{
  "d_model": 896,
  "norm": "layernorm",
  "bias": "none",
  "lr_head": 0.0119,
  "dataset": "wikipedia_en"
}
Each number is 500 + 50 x the weight over its row's rms, rounded and kept within 0 to 999. Layers, rows and columns count from 0. Numbers have three digits each. The size before them is the row's rms in percent of the matrix's.

# up: layer 5 MLP up, 3584x896, rms 0.0253, rows 2324-2376, columns 640-767
# down: layer 5 MLP down (transposed), 3584x896, rms 0.0303, rows 2324-2375, columns 640-767
up2324 102:527415530478536560485425460525499472554533483364521457482495488521422481465465461475506482391487486502471565504581402538494485606576648627515539522483501473536483417461543475488533489447408514475500493462485473523445469505493494487467570449543514435549580524473499593405453485524437538515505436594492537445471521463523506536539647485514531459585571478526438515564427525555549430527487
down2324 104:463411522513613454504503557373518501468484434561510481528510560441539568461476593479483546432486500424389526440488548551516522508588448511499503449484508494561505556596505509545533386484484571517521425521457599474518509504516455520480484591486483540511471498563498373520489473511504405523502520507570403468557499553487585623474499549521439542457463584418588472377506559629522544566476
up2325 100:486434355539508399435587458501419409423470459531446472505486474565566569470466528445474532476478513520505624559485470499468481468478490527452512466411433563461547482483535528556603463523429435474501520461452597553527590450482536403475466575511445496460496493501489537501557531516514482619513535455372470507379461515490432526499472455616477481456570500589505497463556678442464521465489
down2325 096:408572583526610585493484533485481506516429503524573640435520432573446433475523468465451513488448421622435432511482524515506420522517461522474474411444485578532534544479543472557562581444499451495538399486505558438568491465500367524336458575444561518416563484495498535490535477540638556471513455469522570451437463459452538532543533459482473467589565586488576518515453443492485470415648
up2326 101:566413434511509502529506460461535516486435555477442574472496484603523518520440497456419617410539523584490542482543535520580446521591530502546467564544518524494536528489597509529535460415419481498514430491546521498539566436461475454441530514521589522494594515532462450523538352357592447502513525457422519543495430498535454526534532466454509492424389494411448469500459483488449519489484
down2326 097:498545491556456424385486522561448533586513415483463530437473483411478588449515389568596465509404557438509438583532577521512458473499459455403480429516475488469458542462515510528561511449562439463578548560517557389550503535502460487458522398519552543564522443497568510410563528548515494510537535476462439557527488557565560544402512430596542510493471469471501496498517477485479399403536
up2327 095:405498555515534508471549548502526494460459542461524502552566409420450527567537449479551583556505485433466419482364553379379402456572511528459531621516513473613496503453457516454455584498539458490422526474616458503513476482480511436452496508467477498508479517507496484470462503525551510471510489489570613578542483465560503502496546474576443501440517580562558502593526537451566559468464
down2327 090:620474474514505458533455492418422467473431453534506440542471574594503550487426483578499451452549363569596439465458501515469537545425499492528482457452513474487550399437520533515461478481476467543535392581500488557473506489523452624532480569407476522485627474576542512453508444468506548532461457530543452555474413527489496488581479551422594448533529425538448546549472536525426446534564
up2328 095:465490453540493467464461431554460550453456463507410593548415488409468455456555541558506493551445498487529457494586506550489528461544544602446594526427541493615450618512477521525512562539462552594511446441528519569399465630589536489456505521429411518450578572464429552425526613458521515492502399567585379602505471524589477574494480515448494616574505487507486533573439371522472483473478
down2328 090:489510463486531530521420528540568500539580564459516560505546533577515463530451456520544473522566539526482494524475529508513495498356441352531495513512473489426547542517506488519475520501492558449462452500516520432567529495533500564475536438544576600560593580465571473537500481525442493418517453483482505501311602537499569423418523509506405523533490567524560411552463503553430528431605
up2329 098:531534490469543475510522490549527543545487428452460469481536439518498500458451531438455522444483564452622470554572507481447480536501515431465473398473535440472479503402422471510497449541546486514497473524517514555580536487429543443491565537592590544570508521462440577635495496458492480456546458518506492493533605409484512512544499497499502465519449434501502412503546522451560426501506
down2329 086:441465467538518508467498516357446502528415505507510522426503544539528511401507486488555608554497513520411602525448509524487466514432468534498518556517520486453567497608464524502569551437465560483505508568569552541552500453477438502505514453506484519467467576540408555435446482555451565498527463484542541556491470578363501531492523530529447514483401518512579602479515414490502558534460
up2330 102:546477506488596579496552581430491510518510495467473517451476476463512521472438501557475461664441481466500569525533605439447509427427457455478447482536473582501411515500565430526535531513549497518494492439421532477357519426444476489519492447540524396481460478429483549492464434493509517414490600450505546568525513493517527537465546507496570556483607493477458511538595510453488584468575
down2330 100:486565518512357404449512489516506426522539508476481500478396602503479479504506510456558499496465502420496455394476411497512528494462530463539553473583521460541517520518557563531456518532487560396454558513550512491479441579531540488485538495605580552480443549498578551581495442506533483528463466425547602465442546542470531496527412500538395434462444482510442475494562467524407481501500
up2331 090:525416503496550553541497442515541455515605534472500482575420399449441553589438526474549481498458475424586492493604562543448465472482502569546567434458541528564443626490600530444369482449561520437459557518497599531516468477511538564571558492575689445466481510586454421566602545419551419461476539584503402524527480489473525564481487550540559505531571530430526552406510491482523520504442
down2331 092:462485562542494436516466566446465611451494486476508518496595476429529512459561535491468488460528626586459513504389523449562496518560491447433452461504476476530458474458394580467565432513389492553524553559512530390495503485547486513458565523426460544508556596544565561490505462523454428548535464476429588526458475481445542463486479392428502461524454462634517449585421483472451441449521
up2332 103:504441437521442530505488443556546433546477522486481506520368501540475485534520549499458466450444538445539547507450392437472376482378478546572664476501427477474496493561470586498524477451516489512526484428496441396475564480520469546589534444539444557527437498387537422549464491460486619548477445477486447492505547426467510529555565532404560556507446637513560526461505499487546513460400
down2332 104:545537591513548501487536526435494477546478575489515369509470446453544546442583531454507448529552487473489500463503467535506608532485494546515505518532441499489514473549515513590577513574453539563421528467484489533519540462452501437471544482488499556514522523527497518582417549398539519453566507588476464563506554526451517522598445535439504545448577455451517458521513488498518537577542
up2333 095:522406448476485544437435503459555540524534379382484462593495484465476590429481488514578420555449506414527582596499516537516523480458433510501523445526538435486551442566535491435542485494519454529565496499506489518558449485441475507417457538513462599525475505486577417518429454516511520448483423567518483577501612544479591431493518523505459425530501508554497468525455565574468387469514
down2333 093:577529450498484503514514524512395495547496545475407546455491482590384520482509496554503452460540579587484546514541474468476519523458527549536552481463509411534446535375512495382490454498548544579403540466493397371510517576401605556518503477504531440502602493462475378460529436477384425511542500538603510444472500497571388477566518478551419534475496522549476493474509612440468527467420
up2334 099:436542565502555594448500590499561477501437493442509495514475522410483448506489430548573500492461482477537385475488467519547482497534448476499539466533452491536420507443467494479551473440421501452474433445561544518464558479506514495461562496474557557476552496396548598505509541536531523499429491540475581526516539460459617453457500500470489483502538472541501565515467464563459523501471
down2334 092:544576503491461417481486462450422510401507485460521555492491532540507545499519480449538521524551395463596581518442546517529563468485463506453488530467478404429549546481532491450517466494521475489429500431521527580452531569505526455495457450487540431525510524516591517510455624441424458467464492479419464479529477525517408547397452460489497462561511505422469473478546508529496529457520
up2335 095:508549544503467523506484546552615556490499567470462474566503595518633508513484562547576470496587592526509571522442476406532483609607487542475482510447521486450490577589469452491528525564531401495591404511542548480409483526513495536428400551624496580522508476562614514503567380464533473510448487549514552478461440466615504525498445420545469490424515463443549518566476469472491471528457
down2335 091:409543377606490559526443559463510548536528466593510566518531383473500501472613510523491539510575594400546468456537515597512518545492471497497559572519553556547487499548470481518472494490571548433458527582535399544532512406577442469566482475396554471468504531481488563448427576548507465367539572501527479469497505461531534417480439631499595495512488485498501467448531522442534454511526
up2336 102:511500434541488392514469484566499487407464534503593495506578438441528461583543540505551555444508543537573491563411501480531466525665491506484475545514549488538541503499553462391508507469461466530465530514481516510508527449545573522473467546538522515550539417497432497448515477382468558450514598445452476534506533576538522510557474463456523533507555543461527575510461627501521451592536
down2336 109:522464467547346476541516451429493476448481511425522526531467506527471465435498475413516430528466448496533561545450394564469456520486508521449452530524522395454390509537580478527505448477519450615561488552505492528526476452503454491491480521484529502546471422577505508515496435454425560442496565476478514372474533549472526519441481560517486460436520451487471522514513579463474577504574
up2337 107:520455531552514550508472460389493617520474495471447646491593437559579558513560491553528536515507475485533493493522496566551403500453528420524541444463585541509429500481514499495489484448408474487509538389517494392562459559495459471522513630485541494473490475503513544510506504469523456531420398468527501480477488526463520451548516525505491539510488437434519474476444536499466427459496
down2337 104:512590524481510443542351597455544554450412511479569477568589535411540438486502547481511402521419567467433439456552440518516557509412468392514529523520490531443366540421531513463508510537510560489544423556588473345444524522475580542534501430560511444439481509518540525542481419468433513583487567515469421464453497630568476559448460510506558447462490531475444454423516570523514505566554
up2338 096:527562595449551561505553529408529481501492460495404477454537537536531480542543559433513450504435512479505473480485460527539544474463495534458476493509404485479576529495402500464420470569589554478594456491551493445510580459493461490486459429504519476540466497571480449488475453564448525485440536461538586420548564479466492489514514509565523482553505463484516491609617575486526517453526
down2338 096:490375513442488464507491421525483490489472561496490523429527453583621584400489519491423520559531530429468414572604484454431562462565514470416620565522504503562424529533537517496436473397363515485454422543384490429468542486477532494514481520439491469460497610483495555491541533471490477539582570538583435547480483461574422489431532520442589445425508421507414452478501505534470465488497
up2339 098:457509463532488594530473530483507489474524499487430408511543498463449385608539562506614510470397493464438539495600475375485401500530460514391492544474401524308533470477543434519493491580508540457576528488514566430502520450525484482496435402479480375491455503544476508586552545454405518472516503506537449495396450438540411521516562538473504509427457559575557546441571502423567453553521
down2339 082:501608478528531507442558461507397458542506411514482585621481559541551430503549464498447512519576447513485487499468422495460449463456461426504494505455496537454539499498497505478544517462597507486454497531564530517569555492545539494522484454480564534472489468470461531518529575535538574472415509427402450479498514430432560525520551449449535558617489558495499533456518424567528491488375
up2340 096:480491546522559472471481558508595508518576520458463432430462494543506497466493531566538538526509438539510449543571534530454458447457465465544399525576518487527579528469495437511557478472517479400479453457505511546540442428470542505617492550566576417554436479496422514377472602553497504517536567489540496520504512495505497562469564561629381542507534458399491553495508553484512567569517
down2340 102:563464418420508507480481446456535492473465548534509540470509469506425523469536480479469462443476492460453486502425482471534486513527619556436433534490490479390494569478589553563537496535519520510519512495562546471488454422538478412593513504461459478447608523526578626511566513506552543572600493563532459480609543553476521471445520481548494511514587496427476501456552559523369472411475
up2341 097:466552470522481459397478507516556525540565460518524531467506580536484443525519426457531536588523453451531451607434540510485491519474549499604524478571412508542546507418539498525511500531571516558461449482574452520491529562386502587458535507500503484499496507534464535471520484470362552522510456563564510558360588533479545537463463576444515502539533511401560487530526507481519429518532
down2341 090:541492558512547525577528466511498556501484520528470516488506530513443554470466490527487527458483540510537550405608553548453452458439428464506465502475537464454515497609501614574548523508441494374533452485403530494527472590540562501587562476501522486507526585389479472579512544469676503490562555540383501429461550474528511427487462540544524455433496498566506438429561489479542504605495
up2342 099:538486481450544514413472531398312527481461526586484616511406537523499557505499491543484489492501575561481495456488490482452499458501525528544430462464514486479450448512489497485516457503550546583483537459432615533530532463506473443522493453577521550395487576561394465570569413404475539516527464534428454480430556465471500421475464534542520510506506507503532436594395564530499501568508
down2342 097:431533498512430496517444499537542535506552538562437445514480628381518529437493629549502530528533481517502485527442600547577496535465500498406447449518467497576484572465480515402509521498474550531474566454457481498582502556524515524470462574514519460470458496468511548587492526480452488466477523456477473471462596510468574487621477527529523504587497562464473463488563558530517549452539
up2343 103:472438449544451550582540560516496543432540495486475474487408473497475555495430437443479575524415453589527554480556436501462510527462545467574511457550418563488416581507493467558578521479514493466413529477460524500417420564464563520480550530552522466658502532501419516505466561491506426462509488495430487419493568564444490592503448550536415482476549492547454535451461513497563461496453
down2343 099:565536477452598504487482521579483491457515473484533593511507629560542487510453441588550568414458520466561456504489557440472516599473621499456547530477476488457508445503472497522538487511524420499488462526597469388477456440477471510472487597462530548463569497451472477461519371464593492445488532404510483534458524405511467427495467452592601498504421558429388485503565464562520479516461
up2344 102:525435459499512408390510487524521507519437454500547488499416536485502579516513546500423490470560506544439549556464498526586376528473568490532489534428518521496525502499513542634499478569464540547469523510532525498528494467558538545538434471598488501411442393387488597574517486490552352428588398611441553444490464450588536490518494439492426386522599511502408494589502560536393547552423
down2344 111:545578399488449456528583488512449509587558431558556552517397491451469559507502490459516468375480472558524489498533526428576420456508508567474449561436504592499539458532528456473588448591465518411480566481565452593457541490409570424486595469531479492487501466458374453512441531432437507506465520449516497522527546619403508458454586454478517550451513538429492437405504448486579515589571
up2345 099:547491555529536512602479563636545534511491534402514491447519531482469463471566560510493524443493490502518469444570509534437482490493478495531590512448517519481476538544509498520528525578655533541437559479485521468535475537476544477501392522465555517590466507470438485465530500513544504466536456534468545566468411518390543409594415583470514454525568552487468421536459499537445497543507
down2345 092:548494514423502507449512489500434468560589534550456519552543472518553459466446501589547505600516607567470536479468511590514506468527553469517490506479508375456606466494490589462531446500480453497511481461517494505394458533404519526493450488451439540543520533506507512488594525432484502566495513530488551450463498503461433433552507502500548446492476596468460569468465488595530534481537
up2346 097:481479556442462534492423520489442515470503379399485548509524537546504456473539490493580450612444483591532464563500502556474558483462440462452508578465549548529436534500490558466474522548490450531529580569492504513463495508451507539522574500553478337489440500442543490477385455572591565516494401448467465527356517414526427500468345464484494494553498458543488454498554471519429430381507
down2346 093:582437472445439497554506491525446514546540581543557455501471506475559535600422576598443481477558386505467482505463417533516562518519522498506483470573579485385460506500605513462517491495516505465453504586439517533453571485437472525475435560519449548599521565464399472579509569433495546500408502600516477502487514519534611440517572466516507493500501448524536484451482530452509494518510
up2347 098:484465465538603494600488469531552352487534582391470442500546474487543443569492476483511564540500459544591547500593433553590539574488500499437447510453540504571515436480519495502476598543504470525525450491485487418367515531509544454536377518496533446506618499450476493523508614447476390465509583405464449474510419522586584518504510377498480540490489546536478525559473544470551526481494
down2347 101:507406422452497518591530490463505521495490578528466559420528488412507465488466516517449445465471543560459437442481565498401507553561564483493461519528539442512437496542504543500544443519508601527325554395486511613594496461451522529542503604435467500567482572487502494487509473584490462475479482483549549474484437473514528480504461502497464468504458527558523566510613398432495534536463
up2348 102:481418492563582461502575455548499502490487415601428547553484511548480528481499486532487435488419537580637477423530466447480503422497424467574515359447549544496520491442413559454464484525448420468435501519491487511618466398463459453459492500469498527418595520469500407532496494441562519556544463412464601486558387468513492515463442497568414484562456580393432517572449548587524486573456
down2348 101:543467416435571433430451533493511488524467524459503511542474537470543516516452542423471521477473498474507445435531453475536530561589479477512512430501424446508542475414530486426530536486499527452518522450509473573450487533509483616496460461487496526531435529529490575459448563518413473491526448485519645517471554510515380561565482511534501454430476531466448464521429556527460504468462
up2349 101:478445513537471549420455470537448531569473481528533506502585529597464432513507460506486518506459542512477503452461483508446508589399517549493523387532474568498526467496476465436466495474465476564532452431485457552519505491481510456484538581548460532657491557506488465515474413482515556525498510476485479504542524438489485631442531429496543476425499599515486542581538474499552482488469
down2349 099:479565529493560440601470447428448475402532521532543471554419481490511489411456442531539521457538504545536482582514520535651499456523466479453563552453586473509554600487563576489424462553483576482539582581562431582563545479490511554519491458622566517606493418475464534426436457508414418478463488556527478509517529361503567450471508516497398515548492458541526504420491531479541459439567
up2350 096:640491403531495535515457578446477475486504448433466504547578481473559517495457458398435453469524449477465398527548474578480508523436435534417483520443485465548443579550457519468600442469507406462480509470533437482517520506614584494406488447542477549418508449468455535395511511599474586501436541453449515505498605465564533523475505474497421431609528484367505514581512645473523420530509
down2350 094:540469481462484547512576558445508490462473557502513500560404474527501548538493504532495481580456559555479484508460524493572451573555591412498462515588551502457531466560548498612537553563462484524477514524547513520463559437482490404480559452470493458550540501424580474488466533530465522516550501555623614491582432550500497444552493455505423549441438455489503476521468438460525585480491
up2351 102:495482487459591465485482467482552442517474412586505492568498467569463523445464433459377571439453485560425496583484450505441402449526536564535541489484587472591592531567485520410538441352436458496496505582432458447451490543449524540595567550515580450455570400440542476477523485503493478540492481562480498532520498531549478465588445495537483483571482476492482429519536599476490425494555
down2351 107:455608556499469527559398488452475440450484449510578540520504504537486421466461536520579444508520436479510467489547540527551487565542419462479529546561545474458510480543486604638483499529542453511355409425538557537617560554549595509503536434518489474498501532486516472486536482530487454479506597522533463459535416535438512488475564496507565444390565533512490498511477498504523507458536
up2352 097:554532531548552465554610516577484526482498495541550448534516447539570500479501549455518397470490428522477565538511462604415548568353508609553518544444515461478556446504511534633568471484429603420517562504462475483450487407525567480537552523557552462543528531465581394444454508440407569565509506442498563509519563532517432572461477468431494431484482483441501432509437525563550511462465
down2352 106:418505479551520527462495532490529443544468508489485468602428424465423513476448483528550543456503553396482560441510504439480474406455449539471494526491475533472535481591495591524478559507505458628433544530516439493524602507543530589504495519497541601513541513473499515462513524534499469515628505454484503430560581456516551459540558544501351575578527498464604481465543515440464489576523
up2353 094:589521547475458401458507427467480515542537568513547448545430565434491416504474507468480543615470506459444431564556469503526438520477476526539525574450524472393563501545478510519597493469512511492441537451475461514448539470431501464472489489530530561568566515553552430419464458473558405488490383501487472491474562420447457443435470517492559445515423519516489392426573501396553493434567
down2353 093:474511514495497452529562447454424431557473541464539597500577533531494513519553458549487489405431479395491545565495599393477538528545463504453417454513529499503601552511494457510392506482558487494423556547459573492500488566654531530543468501514411402533446510498510596585488430485474553505542563584425508476515461448445553526493527517575530581504489480552532517591484517539541448561521
up2354 098:430487528554488505441519557500545430469474369540609473505457457575497559517515472560500475495509503541475510513499522438605560492509506532477564587527522455465498471428470491455488506467570522467454471554524494473581486527465507510487492376429465460465542480467493521464518531576521409435594370460521548511546523520461620549552401462530612532510519642550559491573466556472533535453496
down2354 099:569516495471470571525498514558487508466474567426481432443533545531558574514457463465447477469473467581419499444526521491490542485586424414511519510473452450446528491562483565534443383547518534487436482550486477434518469628439546506512490568635523494469582491544417467446455508535500482531508553489474499524461495464586489509538481538596499408431560476444426501582509449443545392554566
up2355 099:502453493495561508493457453526579606516501464482591467481525520487470499452451428516471412555440482483463586526534482534570535556494531533533493407484487478490553517544472508533470486564506449556406560511602455532482524439574598614517530371483537563537493474433534474561508483481637543562492475476539492493448644501443537528455502536464494470513613541446512483567498534452474549599515
down2355 098:545547482530458496464499534571499524482566489471458466528554539462522508506591484476576602466551496492510465422474484488443553550476487471544558556575551543486512456442588489472504498515418537511503424400555502455567443619502395499549435599546469522488432461459539514453472408480472496375509475548562523544488526531517443458481524472492554594525487438514581487467565492493508529494524
up2356 101:591498431401598466522496469493434534509443444404495613474575462488484587422494493493532517478501556473494444466496530570437399480561412512455515495438582446585485513476486446516573482482469459486495448542465501465452538444493398441466537524413471388498529490478538399483572652475546413496286503462441520556572577508490491491521475547509493601541438596560438466489486561460514422433488
down2356 105:445473490498511479466411483458581526547442459532531439522504475510544476538465477516568575490517499356448593568488451437542459457521527510549418473543524524461506580496505506513435504441500408429462510490586564505504465538531574534455497500495512550444537557487437542483481436500470468499515464540428539552411579498455626504528444525538555432562576533570566494495500474566505615594552
up2357 096:505508468409483527504620534574577543431477531521407485535476434550518427480572481537438444479509496494546510538496597480551504473584447510524469513553571482542513494486512523478549428461596567454503554471500569515415536484582547381526463506424553450501609434618579519460513546461540499600506509574546565493481410431479400515573428453522504408507462424497446491489445537452548491522515
down2357 100:482500497522448418513532437468501573467397557477573435488537558424520584574458533447498571571465495483518554517447469476446456439505569474555613527524449505519521522465518461486515478490369539478522438403560553419475501492485499556533489505514534480499493556443461576496528495491584537512506527519465465598514573532419517466490520506568547506538567469465562547545509532431469575416553
up2358 101:470511545456492446529476537424507437506550546484532547390554516440508594459397550458467495548545503457488463560482508400527532447519542476535445566479427558520524504446480452493494505489517577552511486516516457454510528474599502492468467474512431457483573423439538473582508489526491535479501489513530367561539506514571484438511499408449589473470462476518463481399501470549378474640513
down2358 098:553576482447405478462611539438471569470499514470466545513501473571434580480526554506607507583422389623488397478481443502477531538464499545536531490513452454498474608499579492530563535531597473431534487507554607529539520509450578454499576488477435595566452553537533447414405486467611567504528523506497568528463473385462497516528467481436430512534538588569538556493484438491536483519514
up2359 093:523507545473462600500441633557490513515584435530532466623531507484517512472500493488344467364522518503501381472466520528532483394505589485493481504383464463510500512410487512484484462559443455459591485433449512471448525588522413543512452424540537427544535478525585562487435421456555476494525573524468479488565459440455481456439517470495448431539587478493534492513590495442476568380582
down2359 097:539528441389553516448582524420432462516472504477503505446475605501435554548477422450608522511586479415469449469482486531476493615432522501470513575523562434498517488505569526455441438450497547526513463541571553458523591434468600545491509589514591449458575531513560482521514500488454513470504506475508559524550510426553463485573491469504548465528428513509517489487466530448596488472503
up2360 097:443528510489531466460439470503521535525495546432469500481514531594499533505617544474485556436511638475448562487451463492456469514488508542519529482480494392499564511458586461557578537499485486458552493440455563516603518453511479566528551531483541443453466391448500522584534551545542430527576481514532470517505489464517612456468551514466469560534548530430475481501488514517403493408483
down2360 105:564436482579475527493528540505536526474583523489468444438535510450548455517501521425568555413451585576543459552513476517567480552438472496562499491493505485461433518542526553515493473513456507464498474543471464483378489507508556499496384430493520404481445423446482474536549514448479383471441535452527466530465496434508529479576463531563431473510463468441504491431503460616503442526440
up2361 099:470500463578495526442562477552489537533530452498446489585479531547536388452615454541562507320545536440406432530592542583432583485513481437514535440528549539476514357487529555523460521547481434533498575477430448526496538522471527470502525534494480653533461500409526556431539552554506498474568513528488449498500547501509388540494536473591458483514444498417491452483478563477442557480485
down2361 099:527429430554521450496449430502573495507439519509532612606504484590430509530459526538549433498447488479555561565617432531571425472549502388549509442544492459547477569559536537508517572433453528457494505579471522492467541415363611498480451587511564510483540526447398517499458525540549574411380493559428521503428496490406434539503512504474507404560496431485527520432501483431514447597547
up2362 089:416559502539532530475456625487549567469536527460506479520467513554487579488491508488510552561481413577459486500487508545529387528431494544520494400494543384493490460520513525444461575467493509465561518459562460508544540518472532449505495531478442511581440473406577547467481466446438465432528520477490417431451457437534431399536464494504505493488551486493416457378588530513524569481438
down2362 089:465564498504599497465534470579399601498529464520478478478469540452477525519454472501534466527509445600462468509449456571578541463529506525496472472465545653553490572572505546455494555502521469466470437395386463527528404477518510527529555463504552416465496443528529534490514478539422458468524544507522478481454472525431479527581504524528502510600459524397525511591526489558458490443516
up2363 111:440532373472505485521434581554568637389534514498574517442533494491490627542467528561457540549475505386515555529561530516622491581527493517486602491568580559542468501550497456470520558519498511492517446494492506480449402518449605431405479521505617401608539495427516510456517481480423608520453491535498528434517593532422487526452561463482537506501434416512535497534431465473448551559441
down2363 114:601485440413488503410540551521532453436480575525484479424473519538504489443484506461604447543611475532430571476518452505431510457517485604556556505505516399376515475519497528512600573462516442486432448457478605456497483535476414469505455536453556611462480518517501491455480552489531477529438537466482534466524408502496465459477386469383454507452526456459541406480467494508562600433394
up2364 101:490540483426498547463475550473603426509518611444478493473501564518478523434528581581481463458427488526575495366460510424497537479446511506516445515508509379533438522532574506524467462508497506562594515616457517517510533492455537451455492544498523586536539400516463379447530500581497474446476437521473490539555473421489497567549449527496408543549526469495521523459488461504451479479421
down2364 100:449497537680418509525467509497468483496468511561471520464486513451511530456553533419420452478503481570490454350403490593456422486583407499501463511445492495514503453531588531611531544530452570485330463482525471492484597510502427552543536550446487485420556509545391462594474551494474486509488422470493460490507597428506455453497433492458506576491423468499458543528564573477532550488572
up2365 095:480435514431527546563515468525490545447510505494502479518536412475588507478470583547588492502448525566512441368534474540479533475483500571457499452522490466411544538526547506477507545462579428480576465477459514426576430564524481519460515496475365504457421415470533546720544553539529429516479533533496434561498559524456443460569506477521338425542522490562480457584515562526592447540474
down2365 084:530453534471443524518576499522448436587456512507474491575646538505367546478472498426492463429500464519552484527478512543553439462495527512552593459499440472547432450407437483478517501438419486543513569496584498442427483531481488431467461459595546506500527535421425525451551611574425430499576436431495498387481511409443482474476528532545538466488519493524548567520491477446459540408480
up2366 098:491489561443524497528547504470502438490516515537524515446548522487476468552474443520470490441482473467461569455515572445471518466490618500495530510533491463499519542404473497585535582486458473454507497400371533569446522453437501571373616484519592535478537582481504476426490442550500438462467539473414429445494621488548508517439506482438447487481590515533531511501468473462458492546481
down2366 091:490519482511605489420497516433493509569508441473469594436524505519623613515469529490515606453490501554547552529526436498485497570516501479541541529565562516467485461544521459482489507416543582478483489430429487421560435527527474444497451463579510503493463508511553462441509555520455531520480543469509510524491479579485517489511542417531462467520450500443569506470544509512466592506454
up2367 100:485415535603543504486524554562610533503471487447443487472585552492525559482551516533428501482484503550468500420464455473475520531417504566548582587474569520567459443552525484525501512495492584445451467520441552445530400391542542544435563590425452539457548528535436493544585576473502524512563435475502560514465463552527494531524501434479413515510507487497517478507475575459496408491513
down2367 098:459583427444537448577422468506482446578561553639464564556484467609614526520494466491554500487469525529550523513539462525489483506554493463443511551515498478467531557496506440463512542492484499524478521450533468495469585473486471451578475486567524519537573592464510489528463576533609522552456601566516458475417455469462562451557487504415462439524512456490502550448555446454488547531559
up2368 095:562496517523486473575536615470529410585444585447515448391536459531472413451413499549648413528466553393477534499503553471565428492470497431429521384596501492448487560589411463515508415476535439559514503516557443496471529510518515510475537497499471467523527623510518460477575467545417509539475487496559425443521442533521519516456511471499393610583541482531471479574414408596465460551415
down2368 090:512530555454511598549521512507444567470436468499537473483544439450460551488501499513417564524513413605584483393474466462516539453425532520627460577506455565561537452452435469534416509524476448451351525406506547492570452539590552463520532513540554508486483417491462497544459513448631491595497447415525520528508491512559441421460486442529533469425485478572528430457553520414518491491520
up2369 100:473427469504445588495594538604535427480432509508469464565473509493498571496465505493401559399482461528462522514580471575521573546498471493472524509328529561463494554518370586469478518512471480496533536539542494455539453475532476420606573488440424555441434485479464567559522585550498558424548516512436567545436449523461536481497510580486539550494575401454509573504552521511403396566491
down2369 101:482447583556445435502471516443477512494478501517468551409603510489420498476488573510488403600424500425391454593431466468484493540431525546451438549480503540504466372498517506525496508513531575513516562424525528476457428471504479497468523463529522493583484569459564548445449465517511523513526516467459549454505513507517513475509562561455372463518511528505482407523461514530551473503521
up2370 094:577511538469480534470449491483539557416526527485497634446520579503511465537489474423537445478573413582496570544405548547515484520548473494473532527530463533574582426609471485464511406579562551419516463468511532509466556503395586533469446524539548505475553525429513517479473450622607492527554452479521546473450485431509588493481538499556497515517511562479468565458526413520450488629556
down2370 089:500544508502476444510509424533507493477479440455481441480393483357429500497503495597628416529592478445544443403418468409477460541437598510464589462462440499478429556420609529535502555555577528545461485501468454559475605441503414568513467454471429475561435509565488474555504481451459451481440597537450473514534466534479528490514524505528538513430574443550509486511534473521401540408502
up2371 094:560573548553447461609472448474443531529461474431457485526502534442611488440488416528496366556480545486424604544479568477401410451538586517494497529412522475543460511577477436478533505591483535519628560492526491466574454447485465484555420411538516476506573537490428446506473473443452497596579605541367512515486451432552479439509474526434521436465468483489484521459520442487535474467469
down2371 093:483442396454592448467523528557528440456497528568456545486511546554447425527510446545407517512511420483573515442481419501529548512487506498529548433501521460475475465491493489525419520468478429577434456523573490520430416455457491435523533494516565517520511528471443433475488519476533459428597483477559435436550429547502449497507578548466549536579600546476413606607425525493456490559486
up2372 106:470570512481471530505513525492503454500498442463530479614572547502565496601502538453413448485466554338538409414450630503499478565478460533554497468524532460442540546523556510461594512538485549556549568455521472462488517533522435455508567541502521579451503520504515493550555515450509458459490500559463452459419538498472495485603508522445475489491502579475520467614596434455460437507527
down2372 106:562578464525479463533483549500512537473559478435501564428517561587416574488471393518538527436503558522466492496519380458496527416486520571402437537433551522531519442419525537571459446438549517409498503480467551455509457517488490589439403416498507486547510563530539472497358565448531589512564484479535577546528470456479487547510458472462538444451487503622478501435487475516478471496479
up2373 102:552538438453488436463562509485483482522508575580534570464465585472447548461502502437442471469520484426438472529471463515565482467571446485545465491551546555434496465555454487525506479488484542445468558488503487516483391454509450550497496455462558499459420449448548477456434536525410530552467437567607533477493470525440599531558512537487485516531524439478520482418479548510513494514485
down2373 100:451508522577477493389516371468460484535504484499560516562500484385568565550444450436482524472383451501583486503480545662371483467474482431451531346539547518470567535476555416508572497488566441388446554445425457460521548514508477428464454438497511552506481507442470454474486507503505452582595409559532503445491539496444477550495441488373445450543495561420520568523569511467456532508489
up2374 094:404468524518428561585589481567561536462391542532512579529454478517440547463501493421543483546457498479465444451478488500515558569512449486546498426420543535491553457570537528556524618480601425548550586490567507526485471528492432550456490458532474519526479456525495533494511469459464518471434466538483499570533376508402511493513563491499527452513439552414526488491476450415523521541568
down2374 097:512548557442391462522447535431535506471581512500445489419577500514543518522534500535560498423451582518509502467468474513476533516404528543518399518551498486443456528460472388511415576527493476461467531517408496515526463542549653526487528440541588528524433598455497450471529465541537436535558574460516482418411508460549574472527553467496453459528455454517440545515438527509507614521513
up2375 102:521481470587476404471485575470463500572541575571528494512450420546539426376609446448503448526499524494494530471531421623513511540489537546510555426542539569556486440498397455508417482569489501505524492481516444397490560497547495587477445576428486545453475496418434550554560461412462523551581470523519536532572520449532535479465497555474513435518530397547459470531469553484483479469521
down2375 108:521443463542470484587549573364504507499388522656494480479523444613466518488494501417542479501481455465526497452588470479478552469452477556522394526445499449519520576543465539605506490520363591455548500435432527534537515470537428511474510460418501463547396496467494552551505541426510471501510457573495531518440560486516576492411461518542478520459560529515487463588594568571481556526467
up2376 099:512549467496522467510487510509593430448555550451478495442562535571458495426505457524496422578552535489493526493607564456445455570463502622444371563467494582534548457487504448500516496593535407509551482545562563524501467484503397502449519458439487502563534432597491446581507551539630494494474598547531542510447507455517481567555449522481482363565476543472498382509522486509471444402466